config.toml
attn_scale = 0.196
parallel_block = false
init_std_qkv = 0.0498
init_std_down = 0.0
schedule = "wsd"
Each number is 50 + 15 x the weight over its row's rms, rounded and kept within 0 to 99. Layers, rows and columns count from 0. The size before them is the row's rms in percent of the matrix's.

# layer 8 MLP down, 192x768, rms 0.113, rows 0-33, columns 192-287
100:36 53 65 51 47 39 56 49 62 63 56 36 57 39 66 52 38 53 62 87 28 50 54 77 50 69 38 35 86 38 48 44 37 48 64 37 46 65 82 31 41 75 57 42 72 50 35 48 56 58 46 24 64 99 36 64 61 27 38 90 57 42 74 41 30 58 55 70 76 31 34 74 45 53 50 57 54 54 51 53 46 57 37 51 24 23 89 27 67 47 66 66 48 46 42 53
099:67 49 51 45 27 51 52 33 73 39 52 41 43 39 45 59 67 36 60 69 51 38 84 56 70 54 88 66 46 62 22 37 75 50 58 49 52 59 64 59 38 41 58 60 51 40 55 54 59 51 30 55 60 75 41 31 56 64 60 55 42 50 65 42 43 30 18 62 53 68 57 38 72 46 40 63 36 73 99 58 56 56 38 46 55 40 66 69 25 50 55 52 69 62 27 49
107:66 59 41 65 54 72 59 19 65 54 81 46 41 58 63 64 58 78 44 58 49 56 64 57 44 56 51 56 48 38 50 39 24 39 39 72 49 55 48 61 36 59 61 45 40 47 52 49 22 48 20 55 69 35 57 45 23 68 73 55 58 48 43 30 53 41 47 56 24 68 27 47 72 57 55 39 57 56 78 44 52 22 53 33 71 55 72 58 57 50 55 59 60 69 33 46
096:24 30 66 29 26 62 32 57 47 59 53 54 55 46 43 26 63 40 50 70 40 58 41 60 62 35 40 49 41 61 56 65 71 55 59 66 63 73 52 33 49 58 55 31 55 31 53 29 50 73 94 05 54 61 66 58 73 67 36 35 59 42 50 46 71 36 27 47 42 70 57 63 35 32 66 12 49 57 66 52 64 62 43 59 77 30 67 62 71 59 33 47 88 50 28 55
099:55 32 71 54 45 49 54 23 64 62 60 37 41 83 33 77 60 72 56 44 54 43 46 49 66 26 35 35 38 74 59 61 84 46 50 54 41 63 43 49 55 48 85 50 41 33 55 60 73 48 69 29 50 45 21 46 42 58 44 59 38 54 35 55 45 60 70 56 58 56 56 49 30 41 85 25 42 66 90 72 35 56 41 62 42 75 28 62 62 44 60 39 55 56 48 42
101:41 35 55 54 52 20 79 59 52 54 64 41 50 21 71 61 45 41 41 30 58 19 36 41 45 26 65 42 53 80 51 41 61 38 64 61 76 73 43 58 34 37 24 84 55 85 49 58 49 61 61 52 72 49 92 53 32 53 57 79 55 54 16 46 72 27 42 50 85 39 41 51 38 38 85 39 52 58 84 34 45 45 40 27 57 58 61 19 86 32 34 50 65 64 47 31
098:62 49 28 44 62 61 69 49 55 32 61 40 45 40 55 36 58 56 37 50 55 26 21 50 63 63 32 62 50 43 36 75 54 11 25 38 76 49 50 51 56 44 68 50 46 53 35 55 38 44 54 17 44 64 52 33 62 71 44 54 62 44 53 62 53 54 21 40 30 67 54 50 57 41 46 50 51 37 59 43 58 63 62 38 68 73 32 34 54 38 68 52 40 34 50 68
103:38 84 76 55 33 75 68 24 58 74 61 67 55 42 57 55 33 54 70 10 58 43 52 52 60 25 38 40 34 44 32 39 52 37 57 60 57 63 39 69 28 39 63 43 58 84 67 30 38 27 40 44 53 35 83 77 61 77 45 82 29 66 65 45 61 34 65 24 44 68 55 41 41 45 52 57 67 48 47 55 83 31 31 43 69 50 42 40 62 55 22 54 44 40 62 47
101:38 51 37 38 56 43 33 54 50 66 82 47 44 54 55 40 62 59 59 59 57 55 64 38 40 44 44 58 47 52 62 49 80 46 52 72 17 47 45 42 59 42 39 57 73 58 04 32 50 12 51 56 44 66 63 41 68 32 42 52 53 15 43 37 62 48 50 48 41 62 32 30 44 60 49 46 64 59 59 48 74 81 57 67 54 39 50 56 46 38 26 54 59 48 45 65
097:41 73 47 34 33 37 40 69 38 54 39 51 60 52 42 60 43 02 54 35 47 51 75 58 57 38 67 31 51 55 67 40 55 71 47 21 58 50 60 55 74 35 39 54 57 46 47 39 24 21 34 37 13 59 60 48 44 60 19 30 28 40 66 40 63 68 50 61 51 75 72 38 56 38 23 58 62 91 34 38 49 54 48 61 56 43 47 45 47 45 52 36 46 50 47 54
092:64 44 53 45 43 55 66 41 59 52 35 54 45 71 52 66 47 35 72 77 36 58 50 53 40 88 46 50 43 38 52 42 54 42 41 55 46 35 50 44 41 73 43 53 54 68 71 49 63 44 15 46 41 77 73 54 70 55 49 50 67 52 45 37 86 44 74 52 28 58 43 64 42 51 61 51 34 49 43 38 64 57 99 52 20 60 33 63 55 32 25 81 70 56 62 49
102:81 26 46 54 68 52 67 53 62 52 16 52 46 66 32 15 56 49 30 21 52 61 61 51 49 49 31 54 23 72 21 54 39 47 57 54 78 51 45 53 36 49 43 73 48 65 48 15 72 40 37 49 46 59 48 66 48 76 46 54 43 60 57 73 30 47 59 52 48 11 30 51 43 42 16 24 49 54 59 64 49 74 62 57 65 41 66 52 48 48 58 46 65 47 43 36
098:69 58 53 58 58 61 47 47 79 30 41 49 59 50 69 49 79 53 38 65 58 57 74 64 71 44 46 70 57 28 77 56 65 47 72 45 45 32 52 59 46 28 87 26 59 34 55 46 42 45 49 51 78 50 39 55 39 53 55 58 53 34 64 64 64 59 47 54 56 74 41 59 49 84 36 32 23 78 70 18 62 42 41 09 28 42 36 59 67 28 51 48 49 44 62 47
099:58 28 54 51 26 28 47 35 52 68 57 39 57 62 44 59 34 41 45 51 37 25 64 43 59 47 71 51 31 72 06 34 47 63 73 50 27 18 51 55 43 65 47 56 14 45 16 55 48 53 50 68 43 51 56 68 42 65 49 57 41 27 46 46 52 39 56 51 60 82 60 55 53 50 55 47 36 75 79 50 44 57 23 72 48 40 49 65 38 64 34 48 57 49 62 50
099:40 27 64 34 53 42 11 69 56 53 57 44 38 49 52 55 65 16 46 52 53 43 41 37 51 67 52 50 51 47 77 39 27 68 40 45 91 45 84 40 45 77 19 31 22 66 47 60 53 45 53 24 44 73 62 33 32 54 40 60 43 25 46 71 35 42 42 61 56 36 61 57 46 48 39 69 40 61 49 60 70 51 56 38 41 47 46 77 52 49 27 55 53 47 61 40
101:28 41 49 47 37 74 34 69 39 73 08 32 58 52 48 61 48 47 51 62 73 49 43 56 46 63 64 52 44 37 54 53 67 31 66 63 80 54 53 67 45 74 63 34 56 47 44 55 56 48 35 52 56 72 41 38 30 55 52 58 58 40 42 48 62 39 53 61 35 31 69 39 51 56 73 72 38 47 38 44 54 22 56 36 31 50 44 59 32 56 56 43 71 65 39 53
101:64 58 62 45 28 53 59 37 42 48 45 55 32 50 64 47 39 54 34 56 71 64 63 34 57 51 71 62 85 23 28 54 42 56 57 61 59 19 68 36 43 67 88 35 35 56 55 33 65 37 41 57 73 47 57 64 61 61 62 42 67 49 57 48 27 66 43 68 67 47 76 50 65 38 54 61 51 47 82 20 48 65 49 53 63 47 57 34 61 37 49 67 55 56 20 31
099:88 46 53 45 52 73 51 41 38 69 39 48 56 65 61 53 74 42 49 37 70 55 45 61 27 20 65 48 29 50 43 32 33 50 81 59 43 39 35 67 49 32 33 42 57 39 46 42 66 24 43 68 39 59 45 42 75 73 59 41 59 70 42 69 74 59 55 38 41 44 56 56 58 68 17 57 43 56 80 63 62 45 50 69 39 45 55 63 31 34 47 56 50 49 46 43
095:64 44 47 44 33 41 55 48 68 44 56 52 54 49 24 39 48 69 38 41 31 36 75 71 37 61 32 58 53 36 36 39 40 44 25 55 26 69 39 37 42 28 53 69 36 38 39 62 59 58 40 42 42 43 44 47 53 45 61 48 25 49 33 30 55 48 46 49 30 53 57 36 32 51 42 28 56 69 51 59 47 78 47 36 27 65 53 14 34 58 52 46 39 47 26 64
096:51 26 84 45 66 37 47 77 75 56 51 30 46 33 37 44 73 33 51 45 60 70 48 21 51 42 34 50 57 74 46 35 42 55 31 41 47 49 43 52 44 49 32 79 37 67 56 32 78 52 64 47 65 63 51 47 55 79 55 40 58 46 34 55 63 25 57 54 46 62 27 52 38 61 55 77 72 54 23 58 76 67 36 52 56 81 39 60 41 63 64 57 45 49 57 33
097:45 51 50 52 57 66 51 48 56 74 58 45 52 61 37 87 43 59 37 80 36 50 25 33 51 32 40 53 37 57 64 50 70 52 03 62 67 43 68 43 52 35 47 61 42 56 39 60 74 32 37 36 92 64 55 70 47 71 49 44 34 58 47 41 34 48 61 57 47 29 22 48 42 57 67 39 51 34 77 48 46 47 66 39 52 61 42 31 55 48 54 36 72 38 41 53
098:62 51 37 53 73 40 30 53 43 53 44 43 59 41 41 40 59 61 48 70 66 31 47 38 49 35 61 66 49 27 80 26 51 27 71 37 32 52 45 42 65 49 54 55 38 40 51 60 42 41 49 64 65 86 40 68 64 25 39 09 48 52 60 40 49 55 62 58 53 39 26 48 42 52 25 42 59 54 51 50 47 56 47 71 39 40 57 38 49 54 56 45 86 55 20 53
100:47 24 24 49 30 46 46 41 68 53 56 59 57 27 34 64 58 46 48 54 66 27 66 53 51 24 53 70 25 48 73 31 37 44 63 58 57 58 56 62 38 58 46 40 48 07 43 37 58 54 50 28 45 39 49 47 57 73 50 23 65 37 32 48 37 56 67 30 76 45 76 41 37 66 31 38 75 48 77 43 35 38 50 45 65 52 68 57 76 49 45 50 26 51 72 58
101:36 53 36 54 35 46 14 55 44 33 64 07 29 46 03 57 42 32 41 48 33 88 48 52 28 50 66 51 48 51 57 56 55 56 59 39 36 53 19 39 41 67 43 47 57 31 51 37 40 37 69 45 40 45 39 69 19 63 57 68 69 30 44 43 22 73 28 46 33 65 34 27 54 48 51 41 36 32 36 47 58 44 62 21 65 63 47 48 59 58 47 60 52 53 64 39
102:49 66 43 54 37 73 35 55 60 52 47 36 59 36 26 30 78 41 53 51 37 49 51 53 65 36 64 40 45 51 34 29 42 65 25 51 61 50 54 75 52 52 38 65 65 55 33 36 41 59 33 78 50 41 57 56 43 58 69 46 43 78 64 31 39 48 64 26 60 69 59 20 46 24 34 44 13 42 78 36 49 34 58 43 55 27 64 38 41 51 79 54 54 47 47 64
093:33 51 88 44 69 44 42 55 58 48 74 62 36 67 42 40 68 35 32 46 32 38 61 52 54 63 22 15 40 27 61 40 39 80 78 85 86 44 33 31 92 37 29 63 74 40 44 41 48 35 54 22 69 65 32 47 40 60 28 59 68 64 67 55 53 64 52 74 55 42 41 48 61 55 41 69 49 68 65 44 82 57 34 49 82 77 36 43 31 61 62 47 49 45 51 39
098:37 49 42 13 46 36 45 46 46 38 35 43 48 29 39 49 42 28 41 59 47 47 56 22 56 70 55 28 55 50 48 57 57 61 61 50 56 36 61 50 64 59 56 75 78 56 42 48 56 49 23 56 76 36 65 29 35 73 94 53 50 64 44 55 35 51 55 68 57 12 59 52 39 65 30 94 46 53 62 64 38 40 42 42 70 55 28 75 80 72 42 33 77 47 53 70
093:44 42 54 58 53 58 40 90 49 34 46 33 38 45 49 45 41 57 67 79 51 53 33 51 67 75 48 40 68 46 71 59 77 45 44 39 33 46 68 55 20 57 25 49 39 62 40 73 60 36 78 45 30 54 48 49 64 68 53 40 54 52 77 24 65 16 32 51 38 54 81 53 36 24 39 46 50 50 55 45 57 35 43 55 36 48 55 58 32 69 34 63 78 34 58 45
098:33 37 37 33 13 37 48 44 48 29 44 61 69 52 59 37 69 47 43 41 18 34 45 28 28 79 45 69 52 51 80 62 63 89 59 82 52 44 32 23 63 48 52 37 68 20 46 58 60 63 62 63 30 24 70 42 67 61 61 86 47 30 81 62 70 53 69 48 69 39 41 61 68 30 52 45 50 41 43 23 40 44 46 21 57 44 47 42 49 43 50 43 55 56 45 31
100:59 38 62 28 83 30 50 55 60 76 45 48 59 66 33 65 55 57 54 52 60 60 64 58 64 56 63 39 72 26 42 65 45 63 33 47 68 41 67 39 58 54 48 30 57 50 69 39 54 59 47 47 41 39 42 41 41 33 44 65 57 55 77 54 52 61 88 56 81 46 53 57 65 64 66 78 51 30 50 56 36 55 56 74 76 33 74 71 36 26 52 56 70 51 44 47
111:65 27 57 48 53 71 62 55 67 36 51 45 54 54 49 55 64 35 56 50 63 53 53 48 42 57 46 18 42 55 33 31 53 85 57 69 44 43 67 80 59 46 43 54 60 27 48 44 46 30 47 72 75 47 34 71 48 61 54 67 51 34 40 80 47 56 50 75 33 58 43 52 97 72 58 47 72 70 56 42 45 67 47 60 41 67 67 72 53 13 54 64 41 70 23 51
099:59 60 39 52 69 47 57 55 50 39 80 47 53 35 38 37 47 61 64 53 57 68 48 44 70 83 31 41 35 47 38 46 69 39 61 61 36 69 56 42 46 63 53 26 40 28 37 39 11 51 57 51 30 53 56 25 30 58 40 54 52 70 57 57 27 34 46 61 58 61 65 65 52 51 33 68 48 36 47 45 63 36 37 64 44 52 50 57 58 29 33 34 30 30 48 57
100:72 59 62 72 72 77 52 33 30 47 64 55 63 51 49 48 66 28 50 62 65 41 76 33 49 44 56 57 67 77 52 85 17 75 54 71 20 48 66 52 57 45 60 59 61 72 44 42 30 61 41 60 78 56 42 94 53 22 62 64 73 66 60 63 57 73 47 50 58 24 50 50 50 34 44 58 78 66 63 59 40 37 42 65 49 30 41 35 49 36 55 45 60 63 41 56
105:49 50 78 55 44 72 45 17 34 79 63 51 52 36 57 56 68 40 48 47 77 50 42 60 38 51 62 55 58 39 43 59 38 54 32 68 53 25 44 70 44 55 50 50 76 43 55 45 68 42 33 44 56 53 53 75 13 32 71 44 72 42 51 62 57 53 55 77 56 54 60 27 61 67 41 52 43 46 23 42 42 64 63 53 41 64 41 43 69 42 57 58 40 62 48 47